From a checkpoint of a small transformer trained on Wikipedia: rotary positions, 362M tokens.
Each number is 128 + 24 x the weight over its row's rms, rounded and kept within 0 to 255. Layers, rows and columns count from 0. Numbers have three digits each. The size before them is the row's rms in percent of the matrix's.

# layer 5 MLP down, 160x640, rms 0.202, rows 0-159, columns 560-639
093:137117122164129126113079135127171114105120087110108174134126119112120195074148138138128097140170154148112130140115161143120142121111125120155121131146111160088151093163165128157121161091150103166171096124146096110134139129137128126107105111
109:144093152110141115112123188118176146119158134096092155113137106159143109083124135131125158094130143124139118100127157148116159100127137133145114120102142130121108116108159103146183142107130132173128150165185109130137084145112109143161112135
098:160127133154133113114148114119148109096138108082170126101145129178153135142103143152131094128105123124125157166125132148120130112147142150187158141138080148116102108110145136142176150070109103109120127170112120110139109150105095117107115128
106:130134129138097132141131108098116077080103159155065117154156161123120137107147149136119126113124113144126167131091107166097148133135116116096114078125079107130148138169121144118140160109129093137128123164092107160147158171121106140116077143
101:129126144124121121123162088103158148106150110104145168118122157154131090118146144159142142113158153112087121117133116131119130064131104124119117153109152106137109136127149144111124113119157131166093117101150112132116134123123078160100119160
103:140101103119145151125121105154093110154132128136127122144136140136093107114151147139100057089159154137165126153154177143138105151123148120125131109224121123116133164127167129116171171124156148113096144144132128137105122134131158173168126108
101:130094107114112062123154133172149141133126097063158142132138131104140130109145156153111066082119154149109110121142140108104120095114112115104108123103120121056111128117136126152153128117130132125150124112167129131109097128155124148127142149
093:143151135134178150146121089151119121126127080148074113140153094138169119132124099123137110125120084117078099127118097084137118136109133101093160140116102114132136122126147116145145120105094117177156163104132112131089189079140139132103108105
108:134143101135121096143140118138142110134136117143168077114146109132156134130106112115138122127140156118145127106118128076116180114132097100097086110125106135133145138181159132080092140115153089057121122146169120101122067092160136162079095158
096:130128120118114184128127161113146158102123155092091146132134121157122134152139144146110136135141111141108140135119099066126119145131118094151122100118143105141151099103092130139151131108064153133140106147138109130100145112112158115108118135
105:134139114126129137144120125072126111114152135179118142135136167114155139144103117167115102146130126130106086149118136113131159139128091180088122112157119113084124132168112104086177122148104090132135159144142134110128081150117121161114146140
101:126167135127111153115132128183152145135177142182155105136143126129162151122169144144118048151151157129179132122155156146116150161105110161160114117088091134125153094095161104172082083176150137106124092137130198127161114139136159120148133123
094:081145100151118174140109164120134128149102146093096106139158128113100142130146118163128109149162128094082160116133114134122172139131145116155138105150122144087135122101109093129113165113140140166120107128088148134145177137140136124129118121
098:094125131158154121118118155104130126141116170121125126146118161131145077132128173156146117147143116152107130102083135121084110127138102144103076141101167160134120081114146134143113136120170131138141073160125143119135146113128165097120117118
105:134115135138119123118117127132129111120134100142129128137134161128127085166144160097146161135124109107078113113146130124132135116168151132145104128144103132144064170151153172134132133065145147181125114119131137097162088164131126154108095107
097:131108125129131122175144128152132129089109137154095098129121157119100155084130141135161082106129063112179121101119150134105162173136124149118109131123152127088152143088109122149124082085100095126138148154127144111130100147099096122124117147
096:135121113107112124129121119140124099111105130161131134113128124121110126116156130092133151147163127138133139171119104126123090114120140122134150154124146144132100115089129187112146114130123097108117124095175112111126128135143132106120124111
100:121125104134105087143151103138097096109101133119158167140107081152162169145113129096137102125199178128145134044137093071147162139120141088153092100088152108101148145110129130120097132123184111115124156120113104107098081124142098119131194129
095:133142088156097137144128132075114114139092163167121098128136116104133105146118122103121115114134099100104144086105131132129144138161107102136140116082139138126157096133150093143135133150127120102100123122109076142096140097151132136118118153
103:153138156137127098133156149115133117119140139120142170083130149115131118118148180100140153116111140112149133116141111136160121130133097107130122120088129135116083148118157137123121152137125124104109141161148098168139092126129126141113107149
105:122096125130151188134146166101118126106178119147098128112134124138153136137116113077128106114181104136115113137132146136107121090115108126100094100135105122137098098134143114150134132138143101149156138179122096130154108118118131109161132103
105:125171137142151123120096146153155139155116122139131095125124121123121107093137119120131081061099119155159132125121136120118123114158120118119109115110124128097131141137116115136133156147150174125175105137103096124153148138101166119116184134
099:146098123123129144111114119147132160156126086139119125089176166120118147110130099071135149149087108146126166153149108103118121120121145153146082185124154112201155120146131142124121111130118130127106112121130139136126100107109113110124079098
095:099127138134127093152120096122120127118127153148132109194137127130127102140148135083154087184210147126110155125092101137114113118141143126126153135108097109112069134124111127102159094141134126078126138123132155154162128132100103113084151132
097:117131149113100154177128144154133085118120107091093139126108090154117146089133092158136123134097118112138084113113111101122104182123127113132092119134117099075088123093111135134135145101128102122129135150130147118144084129123097165085126132
103:149171125146133136137146126127107124098137160137136141138094189141126142127131149131131126153124150162118093144097109142134142103103098096100157150137136142158126080139140140172132091139121122147124156124170116139116141168147127180124110097
104:119169119134140124140058077120142183129130176137171107134147142133138101071175082181104144162071112135113155116134127080126157105119123110149104107085081131120139152119141151140138106123082144107104133072146079156088090102160150097098123129
095:125113152140108064097116105140107132112149151144136101150134136150135139106101090159140135114099108167147128114126150091136136136106117151159128140129158119124133089122148092127116107097142105152125080110090132097128113100120115138146136135
103:145133119106135117113143122123154124119131130152155140108156127175121141121113094082142136157140157122155169115119113117128090087154171131104126125111136150130173095137138151143157116120084121182129154097130122106111154111147142123156187143
094:141139114148131167138083177127121106062129091176123105138121112119168129157166125118098148140117153142119153140141111106138148105107140117124094121140118149205150119131154095177112119103146126123142129122152173146169097118159110145161107136
097:119113116102137168127155081085136094094127148109122137188140159112130111159117142110108110107121122132115137151171123133082123134141143140157127150164151138150152148090090115156138107146156148160157134086125185134156119191096087111114120121
102:168138112143116126135086154142136147124114133135090098106113115145112150101127150161100142131123128157093126156132120166112159121104135155108121098143109121124118102113173072113142088099089156141140116130113116124088102118148102112091135097
107:117095131118129107127106134128132120112118135130155113152137105120111127127143161133087120137126136095151095187148121141128149125119135079142104110171137109127120106094112140134099126129138136142150097127166120132137160130131139124108121120
102:134135144102106095113118143116128115119111131139139156150095112092143106092122110162122152128063152131133120143133131109116106137133087081105111086132135095136174122117151127174121094086131148149115108128078123139150130115129139105116143149
097:146109142121105090126120121099099124117138148104124141122137159114146123158120125142127127072106114085113104126103134101109148121155105142127103143135140121132099130145099093192160098126079155126107132132113131122163097084126129148119139136
104:110131134115144152112062118117126123143118109110120076158106171120159127113121125121106141127163121115136143141144105111104148107116137149119160096117133117100089094073160100163177166135162135163153119098182097093155122150109100145124106118
099:120113114149139101102098113104109103158159155097174134143141086108102134091109130122147120098087147094143118125139130061114136143113135105114077122118088148094170109114102097142129144174118096099118127121083121151147089116109170104101193137
099:112094144104098104115113123108145113107166120104106146097099144112118128143133126134116150115158106087091130156121113083126099093110191132123108134139131134081128118126176087107123156121127133154133088118126139138146140135166064148104157127
099:106088119155121129172154127132150097124142148128150143156130140162161151077105107181116148150095113175097174073118158114149117090117119165172110096105141140122122096110092111157116116141133128138123156134141104120094081128143141153140149095
098:126136107123125167113096156147086146107116121126186141089114101132122103132129092134137108147130164121146142129144102104124121086128120114107147133148098112106185131139131164172114123103059137133129142101106134122088149108091136109142120128
099:156157129107117150118190151150086121172130175181116099117095151135100130169102113140131108128076142126117114113118124113147111105117136134139130107175140130153108169128102085107095133094096136126121105149115142155104153131119125116129144140
105:131139138145165181126108154154144156106136129192138101138128103182142094102119160086159108159116125116150131122105119128141142171121119111125162147139134185146160119119100136107125112135145135115144126140156110146130132124125133116118135153
095:133149147166132086144150125151130127159142151161118130117158179167129162134118149113118169122136142092133161134116108155099128174134069090104134083107150126094142135161146140140142111146125151134138130109113167138115161148132155100106102101
098:125149112126148108127176099103145114121136129130155120154158137102111136121108172134133111078127159100101109109092125114106125108106118131120116123120124102137139114180119121163132128113133105081115083125103128077137122134064085138150117102
104:171163143137129158175142115114152142139141087157123157146094164142146130073108111118115112134117151113123111125100120110144150136144097148102139137139193125091129159120149116115134114077143118110103114149137115070115152143149118135095123113
097:149102161115149114134164104075138136148153167149129119180132116093116116096115116128099121117140127126104133100136138091135108153104110116162142121126117132093129113124107164099108138168125147125112131125120163134123127161083117126151111124
106:139158124098125101130159130131143135147119174162128102155138146169132146106147129104141117126181125125151109114099149127101120105067161148123123144147153131105117194135139113109105179104150101098114092120113148116118138151126119141097179134
096:101099129121128124146139159100119115099074115105151170125137102164133152142140103128098128129115110138172145203126142107127130123105078125125109141129088102145156112124102155150131121102121144061146117162108141187147152158094147176138134117
095:082116112175104130148105141115115128105104107106151159149128133090137134119163131108127136163151150131121138129146108132128120093119119111190116098143076139104170122109120150175116099180164132125093138100123124122122147105117103124104142132
100:102104157119169184093121107088141159143128154156176141119131114107126091121106112089103136122157118126171124120140146149142144101125078112175119129111125155109125093136123132169059105121116190104141153125147137116139159136129150138119160112
106:105118150122095167146140143123124155153117140117129085120129108091123131100112144146140126091150111114118144121165134094113093170131116141140063157182145142119082161124109145138150117141109111144081111097125101170149134168111145185143129101
097:106132110160144150155115145159160161106118092077163110137121135137115099135095138114123112116179149105135168193126137150105091165150103094086117137093142109143100127124168118146132137092133119067139123107121091082115125146132131164072130123
100:103166137126114106109102159127143124160134125135118080140158132125133130115157103104125120163106106130136139182102133086165149093095098168133121153135134140131149149132135106135135126148099139161114156113126130107118106089142107132118118113
122:106137128175125107164128153109106058101121118157104129132150085135161166108099104121086157179156120137087102146114127091121103119121142103104166094072135123119136120159151103119148154145146152112158148145124138130120064096138108064133126151
099:140141116163098114140155151086124126151121137108086090159121142128119129139145174177154125184159104121127141137150106127114130128102136150144162159157139129148117125153136116086144174167135125106143121147102149104131129114131083134103126101
099:143148128135172135125146165143132099133121129135112148121150105144149124080101182143120148136128069101127121106117101116116124134111130114115136148115123140154139072116076192130112134111082104102181106116121090127094140201110141137093118111
099:095176093156096152166110122105105100155157130158097153099128139124095156113138104125136125156120111097116169141113143159096127157129118161136125154147119133119097128109134117139107131128130129134109064123129095132143120168176106129102129159
102:145144157130132109135090132136141142091135122147158092164137133165102106093124095185153118098129132153148134140113137103120121093142172115147135124137147146139164121138117152171123141114113154127081104104085078139139110137136159136154157094
095:135153141073158113140144141146098117125163159084185145137124124124187084132106138117102115101130141106138147176156136113116118152119135166135147089119120115136093132130112122126118132113171102104105054132134108139146113123155133160106131142
099:150149120101123106106123105148120117133111129124121117121150115157150138100084130121126103126161113122133182148161100156149124159134094148177115112120143108124134159133114100157144125125169128155108101114082134111146171117132151139109152114
093:123139124143193111138116143120133113124120159162145137107107132168108118141126180092110114123155145109129158124150148092139152079112101121124158154102098133155100163135122160087110150104166125084146121163109160115159140126129140148145102102
098:129095148074080137118140113127141100154119101166174112145107148115073156110097125151112127165085113128145100168143106087163142097118129094160128148155103121118143153152105151127150161125135187128130105137144097141106113116153100109128128145
097:128119139130116114114140143131111149152134162134099136113125102080121124162166117125111118115113142142171113099145117135108124194100083112126142123149124115136147139139102115113127108179118161141091120112100131086131131080110162102157125120
090:163115126130128156125108093137130141130134112149072127098127137125140120070159118113123095147112122083136135144135148125110120104157113133125116131129112140138092120093117106109091102125108149171113111102095113151130111110131107112124154144
102:147124091093089123159118113128144119123121144138125146114163151137121152125142155172130107107096126106106170112136140164145130138146175107131122167111138137091152111123147139109143124125125109106102107118152116115128158068089145135159107140
099:107128147097142131099138146111134161102113109117139089121140157125150139093137122185167136137149128135131096121133090108120146144108163114172191122112129105125095110121108165123099089108130133147084116117111104143108114128119087102117110119
107:119130140126164112089124127123101092134113136119147089169173132149134135099132084156124102156146102135084122123123143077157166120149109113140131151150163127150119113139156136136102119130111118167158138086110107139143113115138113141192121178
100:119140122119113092138085119101136155109124156131130122134119135136108143161126108080157131130171130144154129121129102155126127130113139174116154100114097116113101139143154139115179172136144111129132186105130130130130108143113139119142113121
093:100101124118116132140134105131110130104152143112127141108128162125144098111094121145160142139112119100108175100153125182111115128139126154109124117150110121114127134147139122124159124089131124118127103115112136088091112160142087108082129120
103:121142138128186181120126119161101130115131165119124137138154115100142134149092089123137139133104142131148134112129133116133127120161138103109148131104097139087103120059144146155129154121131156099078146134127106132143085111122174138103123151
101:123135117111144126118155126064115125125132105138097123149143140115133127107166119175121118171151135151101065185143137139086098110126105115113094119158125149106130134129176127138138067116114142132084122117119128138137066174123084106131115117
099:091135104111145147098083144132107081139135209142070119105131114156108108137145101147089133121149132127151167135139134136126130115115151086119111126135124138165127120097115154129141132086176086075120172116126207097136132135113096127139110145
101:126142105120112132145145134120146138132130141092142115101156110135121112137130120148141120124065142102142112089124141157130154091128121119094159132149108126182150134142152104166099091192121142139143127067121162126115122133136117132117136137
105:128099128134094159119150133163142127140123107120124157153115148132134122134118132093140135143139113117121127103130105118116094140121095134126153102140102105103140149114115104144118135102116106145078114130130132091078151120120110098134138083
102:123117147140108104122131117100114149080139170133098184151140116136142118125149170146147151172135114130162100144146082155133156082127117139149127111140124132143126123136108154081113138122124150151147130126113098138111157095132128122141133073
092:118101135138112189154152123105106151166156139135142130102099145121138171137136054107140147111098119151119129158130115107102125143104116148106148150125103135093094177148140111104148134141153127117088105165129102152149123159160146178145137116
099:136131131153154107127102127136145172144123114124116132134119115144142089137141101136124110129099094170147130129135117144143111091153139146137172140145104118136093119091131140141142078097168107114138181127104169149127129119142119113104165103
098:125110100125108166126142130151100133125063125172124126137149168140149144130163145107145108177126101134138131174127104146143133111125142125125119134145117113143107110093136154148084180113108120145134151140110137102098173164130179138112154132
100:136122108141137126122092113109134152127109108164147139102100157127119166185137112151142116111110134101098115174160150098115123125127204128120177112180141107170137121127161158144181089156119151129137213134094070150130123056093137156174112129
099:114157139121145141131120144091143140095132133131091140159147103146139082114151161128122110085125121149116117159141093119146150113116134149116122137134097111145137119132128148141140148170195106147154141148082122098151075142101126124105119116
095:118139157180111091100131164125149141129113110130112135110150067141129123134131094140140116124162128109151119128169100119148115165128165126084158112074116144108114152150098090143165142128143118140111126147135127124154175150117168148073085135
098:118090143110138163136109130140132165140090165125136094138135127173131146135121094083129109090135130091122098148109176119141103145111152138095097120152113140096131143093148086156109166105172154136113155131088094120143148158134160113145100136
098:097113106067103157127186111132151135151133137143147165096127177132138152080128152161103108120124096112105144124129141113124163102151119172140083114060168147112113179150086110111129127153145112144180146147114106157150160134104181154167133134
103:084147136130120133127156120161122133138137112149136126174088114118133118133159158092137140131121151137132114130129140151131113113158138127116081132111147147106087130132132130153153122136120119119124144135154155092169115133142117105139116108
101:113124134139123138131114096121120103144130149099076151138109124122126118137159153132089139100183149143113109117143149160148150147118137141166106130139143115105053109132094177112128119102161117138097135118099130124104140141124151150141124157
095:148147150131117104156158157138125116138161147142140136111146099123155106138144095124139132145170140127147121124118106114098160152135141098174111079172142123079145142159134093111133159155110127154119078124095177154138101125120162176113150106
101:120192124112121135140144139163134151154146129144120145141123184123121135101126139118130111089141130136123176136151160158147134156155122128115131131189122173146129143114175119071126133118121097106098133171160090051150109137126154121152103120
098:134131129162140119125091113106121141176153137207144138156142143126103135131093129106114066155141145154088147121109137113130151132109143144088143120116107122123202128127121125124099126087194154153129175100166116122123129164102120146131148104
111:133110101149152133145147145120136160136089100094140124151090124159113125117111090096159100120176111089122111099147160097135137131118103108139147099124119145136101131152139124112082172108169101111168124139135087135128126105111136133158100123
102:120148107138127146112138115152150117086132110135134143100123131162113105102124147109138163113090179137126108144141129105114138158162123124167153137176142094108171115128131103104160120088136119127137125143099112133157143141145114150135140147
090:126129144160139113153129139118141144121159129161135097129117139129106169108137141107128171133137121109122121150127099119151178157149125133101112115168093139153150108128117116128173130088075097123120155138125115126097142114105139192148095107
100:155117116103088094112132148099163122150135155153102136151165146145073152134142128160146154130150103132111091120122124133154102123128143095106102152073119118121131163156122149147140129104136121100135146123108153164087112141097138148129141132
094:133165134118090100129138152132138128117130130118173124154095134113125126055163106084108168122090138166171158126111126130151112147111162131152095100106136159136126137169141172103102162087164172113156144121139131146162082095154118131119101130
099:121166164114137150102112133142139126176125126137123110143139123136121108156117153134108078157163130170137139094123106144155126185115153105138132111114165130096146126126112127137111138134162147150158113163117096165144104079143123147137127119
092:158147098112148128160136147113129135145108093161137106125115164115117137146094102150149153119121111137154132117129115160111133146107110165132154165134200148083176140071134177161139094111125103131100155108111100134122113085124122144093110163
107:093141125111137111162120110145122104119133172107096159129118111107161173175124169162142102120136095139125111114128129164118106200120096117140073149088114099127120122098133108130121145110190134155186133116144148112101112120096120116116071138
096:129165137126096121112132155094118111114102109146149089123138136162129115106144122103110142124162129093127099145172137107121110167145123122122082118135131121123115151150108085109146145149143097148162091098120156177136104133120126125088089151
105:144082109125157127153135125138089138104142144085139134124121106139133119127098148141132150147128099103121147134138126126098128140163117152118105094164116116143168126120117122125177102104111145104102148122111157100166153092124135103132141115
108:130122121143142121186103118143109126123165123129126155100148114122109122151142103098142116102130183064163132123123142125128189109129150143134136127125135138134070136103152108116155156143122125114115151132157113135133141108154175141115163109
099:133132143099136148139133140165134142136128137115104130111113112138143155084124084125164115140112146166124136096114110105144094149095114116144112134129098128121123111096147120042180129111181127181116171133143084109138141157131115095128139128
106:122153141117146102144092164176135138169125097116099173129141124113137119138107116161120137119134118101111135176122131125120137169100100156087149141141103138119114144107105175130169092136126131091103100120102172167130144089149128116109140128
101:174154103126126126130071129116101146149154146138148117124127125176132163137131130120109163151100114148121123156134112113151114106095137169112116112149130146165177122147144173113138124157118137091092141119134135132136110106175149151165141115
111:147123129146144175105129132106135172132138110137144141124143100162135116117119175142126109139168118108139101124139137120133153111122119097165160115132154099142107118163148131153162150091154147122145136131114130125144172097147166096111129155
098:138102114164121175122130133119087103086097085136139132128142119136124139128105137128151131107138124105140132157152124104162108120119148096128161159099126096097086104115133107131135143061095109159162143110117142142104118101094127092111121107
103:117128135119136117125140136103129185106133143111087120130142131115130135178143113104088149056123124148121117090136137175135155081099128153104114133077094139148103107128163145123136112169149128105144103124111152186144076104122118132094100089
099:105152124096169146126138109088147180137132106147158109136153108104165108144128150091119131147134159133151128127109142150110113115156132128120166106136121117136118133158085114127113132213115109057147042113141117124152131161136141091146146136
098:125132132105189108123081145129114157077133093178126127081127116121126128149139111139133097153114108096133160086166161102098108165121142143119152157137140131176120138110131160153131163159132132099095161137112179142163155146122120115150144127
103:128176116104153133133124140123119144092138159103122106152139136136093114154125167116128138137151108140131129160131185105129151138126101152112134181152161135155116169121130124108150127104125134135122153113132099154102136147147167154131167107
094:124150129119130109153159142145125146083140107117140136154124154121141114165158136128135106144125124123120149140174111127168154111095128159150116145121145140134133100142146164108167079095145148163198096135089145094137121146137110143117113145
099:138114123154113077118135133132123152099135137138134122124125082134118136132151105111155119158158107153102129168118122138150158138130158123129187150128132123150136122156131143133092155065113120141084130120135140172125171106115141089093168097
095:142105101087118085132122108115151131127145124110112139177108140131071126128153110124127101121147099108105109162090128110140109115128166135117107105142136144141116087108136123126129121088145122120114167134156111154106130121124145160153139115
100:118149127155152129134108109089105091094106087140131132121135102119127120148113133120131127134136117138135130153139152146132138108113135075124174187094156126112151152120126186129089127145170155119124127111158124109144080168109150137173104106
100:123126121102115096139094155139125113175137088149126115116126117144124115144147051165128148114073118099118152149139122095151109135097114144127094107103151135135104134109179138139118104205124126124097127105152145097166095104135144119084102140
103:150095126121107181090116126146133083114135126148103110163085095151120118123122119110146143116140148126133091142116133169143096099124149129162119147153169126154148129158129088131120125105117117136165122151156155169110109148119058155092135093
108:124126142175096127113145118100100123126102129123119169100092139087115125192129127128129132138153101135126162115162135106149125144097156127144089124106091101121133160146100170128091153178131120117112112126119080148103102127125140122099143129
095:110142140149126156140129131121082105116121131117135119149118096169124140146085167123133157095155134169121085101124146109111137112110121112149136090093139129144165102098144093099068121181144105111156127125171100123094136085124146131132129116
099:109116167135135114131144099114114160135112105050150113110162132132172134102135157084105162110131181126115109093163117106134118131143119116164150139116116095147130161095104137101124112123155108130131141120101138068129097143126122082110136129
097:129153123086094111118152141112105132119116142168139138099106113164139176102134142188120163171092109109163141139163168119142130119085135138115115131162131111169154154118099088095146125125145114116132118165134077143103123155089130131141138134
103:135070121098087125123139162145139153131088124131111106133107167152133137098122133137135122100156115112118134130125120128124081131119135123163154129135126121132117083137114161131158133092137108172075172110155087121111167103141191121120126112
096:120067130156144155154122160154143173160149117174145126079141172129139111067115160146152105120064150158131140123099098131120145133151059126147149105122113137139121118113134143116100140144156153117097149086131171154174150143121128099111140073
097:137123124141141134113096144156132126123147066083113094138127104154111162110146121098138128162127134146121102111144148124107154121103135120139124178123132092082111147149106129115147118140134131108144116119128127112124096169110121152139125124
092:145124101149127122119107111110107136075131139131159141192142107152132119161123153147138113098124117148136124097124115147128106117154131111155117125159170115080144079114108163150117131103145099167124093089116152088165112114126091094146126130
098:150125131103156110122174120156140111095117130145132140124144144080142133133119135129116176095107145103128131134162125122135136178149146093106127129114136131085082121123132146050174137131135125138175109130143142094128181110127087168099118151
100:148086111102126125120121143164129149113093161129136142153101110147169096102104149099150156107124113141125142152111143153124093147149101115145101191153161101141123158119131126144117144098118119123144172110159132110165174131118123146095108093
098:135130150153122083137149124094125142103097135115114081143127089111116121106103124134135101128137160171150102132145151122118119116161123160122108143123153160131141148132129149115154097145102117132159101128111128151101095122111106121093124137
099:110099109080115080148145095149124110125116138113119124128105121158087151154119111132158093113186156140112126110137152180121101150111129105117146131117118138076128117144123138098147110128108132080138115122120132147114126112144125151099138158
098:083121132106100135087093142122114128121143117109139134145162094156139119125122139122117114123129147131119128103127151118148093174177129100129109136148148112080129104097132116142137172094131105100160141114154096167188142130135139178130115155
097:130097124131127109130059103122116128127117129085113135123134111133158126079122070146171140155110118131143147232107111131157139130130120120124169085143153141108144158122112152133103122152102123160137142122123211185142172134171171139143115126
099:133125095116138151095126104115127123080164103103086146122120101099138142134132130141123098148132184107112122094156152138112161118147120123145145129130124129143111105139108096146109111117141156105138096125131142130144147102112113145138130148
093:123136097132140125095147145108138128128143143127131123175091115104146092114134106105148133120127119133139116064130114155139153094093141155079125122125080109133157128158098095098136102117148165198116156141157140097153145099122124132126117137
089:113120138113131172140076117156155109166140105124154080098134155145110147116127095112139148150084119123128124104097137103100108132106128092125134110208133114144141107163131131131136129162088124140119122141154154167115142115134147121160132137
104:135119125115184136159134109123132125069107092187146154130100167095142139148110144114145104116130151123146111132136147156143089108145143136135135104097090133144147145095172084151164144132184156084122130113129121176138161123110117118142142127
088:131126124172141118134143136139159146148112156061156119169144097146114102142125095145130097214120114110149160128110129155130148141187147141091100152113097105110094098117125128153171118140102138113077106149077118139115137105094109132105097114
094:085111089106102131137150113111137148121115157143071109127124101140138134153086140166106120108124132114120138117124125135125100061119114141157080104142148144106150139128130137114162121149096143064086117096102171129079161102137102136170163141
111:150128107137128078146123114109136088120106124127064145132104064123132115108129146103117116152124169123142081063138119110151114108154159129123141126057108122133184154148120116128105137141125127141096158129134178119121141121104135105112158152
099:095129113120126104155139107161150119144129118155146145152121119127111161136128147135113146153186124104141132116127136112131150108096162128125140159087158127127137110073132203159120111138113133104080153104114103159145109101166137127136084115
115:123156135132126134133178118151146153165121119091099151148139142128117121114119098058098086168120079118113193143115162141130179134104167117194129169092156135193128148152097160111151113143130131089099165133134166113121071138119115117158108115
091:108092113131152167103129113104116122116132146094133143116164112122150129103086154091110150180131105100142125126137131137134146139123129118125152138123095104123110108099143131179191167161135144101126136138156106131155139145096134103117130104
110:142141114157126134123119132086148133128141119150142116126114154134150104146167104086105130154187090103149128120156086090141089160177095149153122121134122121135131097139127172145113119096119131149138151132116163105103111100133157103138161164
103:120111135139133170130151102117144172161132136120118124112152097143114142117142097146130120166124161137121156146143093116141118141156151144122125101140073139141134130154122153157079158136140134149123162113146090121124138133138113155138133122
100:145146106126151123107155119135131148071149103131118145119137104132144090122118140090127145144161126118129097126157115128124102116172133129120106118157118123095143124119140160116147161152162108084041119094123136136134111148116105112156099148
105:135155141110141133131097103111125130162131144094103165142101110141141117081102144167137146123158155136067138165112147112118128123099084111121125112141141115102067155132169110149153105150125105149097123129096135108132116109093137138104056160
094:128180146102139139116097129141135133101119170139166121125150174159136111100103100176139140141137111104113120152096157118131122104174089117083085107123146131152123120143094115123126110155171101093149115110117056129177143135096108119144141102
099:149138118146172129129119112124164086164167154138093142169091115070144100124130095131117126146158110136134123088105094131098168202128093128121175116092099107124172148142085130145100106170153134141144135107147124143137144110199117116077113133
096:105144107114119096096087159133106135098128176159094120151098119132129138129120140166132158123087110139177127152139164108144132126104136116114107104115132117154098127128118105158191092121114126184098140108128152092129170127117153119140154103
100:127087110134189116140120148150092166161110176155153107148130135084142099150119117123118150112107175091141119164114129102110106135087108174095115099132105127120136129118124105153132128093119134133109113152120102111160138175075152138108129115
109:146120095144148128125139109118115087115151115104078161111134131154150135114129163151107107097113127141116133135119110135118166127081107129127111091158092118147111124119109133159143127079154096126116158111146161144126119113107120076096084117
102:147112091133113126112145096152124113107137093155178151127142140096134128122110148148117090173151139159137143095138092145129102162139099202128128146104156143126126161135132119118121151126155119106161104112185129093122123106159090161101100148
101:150145128144135148101155154119126121128130108124150123139114098103130103128104143134132156142095133087142115138115123099126159144096155127144183143117117115117197109155154106127152070142144134150116130135115126121140120137112169145086118123
100:117131115099119119120156086147128135138097112117120101185151093095127095126118143115093122075130154129116136116149134176142131114156177136150103113143124143188093127138106081160080128108133133086081157124104139108122128119159097096097134146
102:137147127124128146123075118124119120157108097073121127113123138134120136168057147090116155135140135133140137112119121115137126157148136072123174108179104135152133144131136101110086175139128168116100140128168152138092171138125138113127108116
099:155141128138107174133135118153127133068134069090144117098140146102160138111158170138144095095118130146145127114157101138121121129103139120157116141100150130099120127140127120155179102056083122182154112103107200116154115168107140121176148143
097:105140123158137154137124119129116080168131083134137148102154129154112121124112145161123187122131091146160161113120147124107158205101117156122133136089144129171105111148152159128113126122114093152104180095134103132120147129145096123087149114
097:121117154135103139150145148143144155131099114145120146096115147118117120142139114117151125163165118157140136152139111089127091138091138150132135148171169122117146101093153126093116097150088127152137125121076127156129133089113115091138105133
102:119107109116103147122119098154079124141098117071140123094116123125163143145146158169158168093153070102103159163153108131117146143129139082113098099140162135136142108125121123163126127116147142185151120118110077158155115148116102133120156110
097:140106113096178158119095133157152134108148099139095100160130152083133124103106131148121078118170143094128133159173154132118141147094083124110106163101130156108111164125110150118151101166123124117123097111133111146137093110174118127143127119
097:174139105113132117115138109120128133143151117104117120157128099120142113170111130119099136139156132052159117163130106141157149150152111093143135135124114128119144127098184135098112139152126131093134132124143111093155144153138145157109092132
107:134120103137147093136121149125119114129127100118098131124136155084140130160119122126126088117117099126107135125122143148140138130161140141121126159141180123127143104151123172129132143149149118153158128116166161124140128128104142104102144108
101:127139127158086099122110186174117116085095144128142133143109080112132106114138111111099116106148094162135139109167114133122110109101161151132110108128126122104102116114117110119093081150145108165134130134129119109104147150152136155139179081
104:144132110104161102121143121142125152091126111096167101146151133127114091118204096138174134152122110082130112141116122113128130152124124161139098145134153149115112128104156134088119118088116124132156112119078145073139073108146138158116145124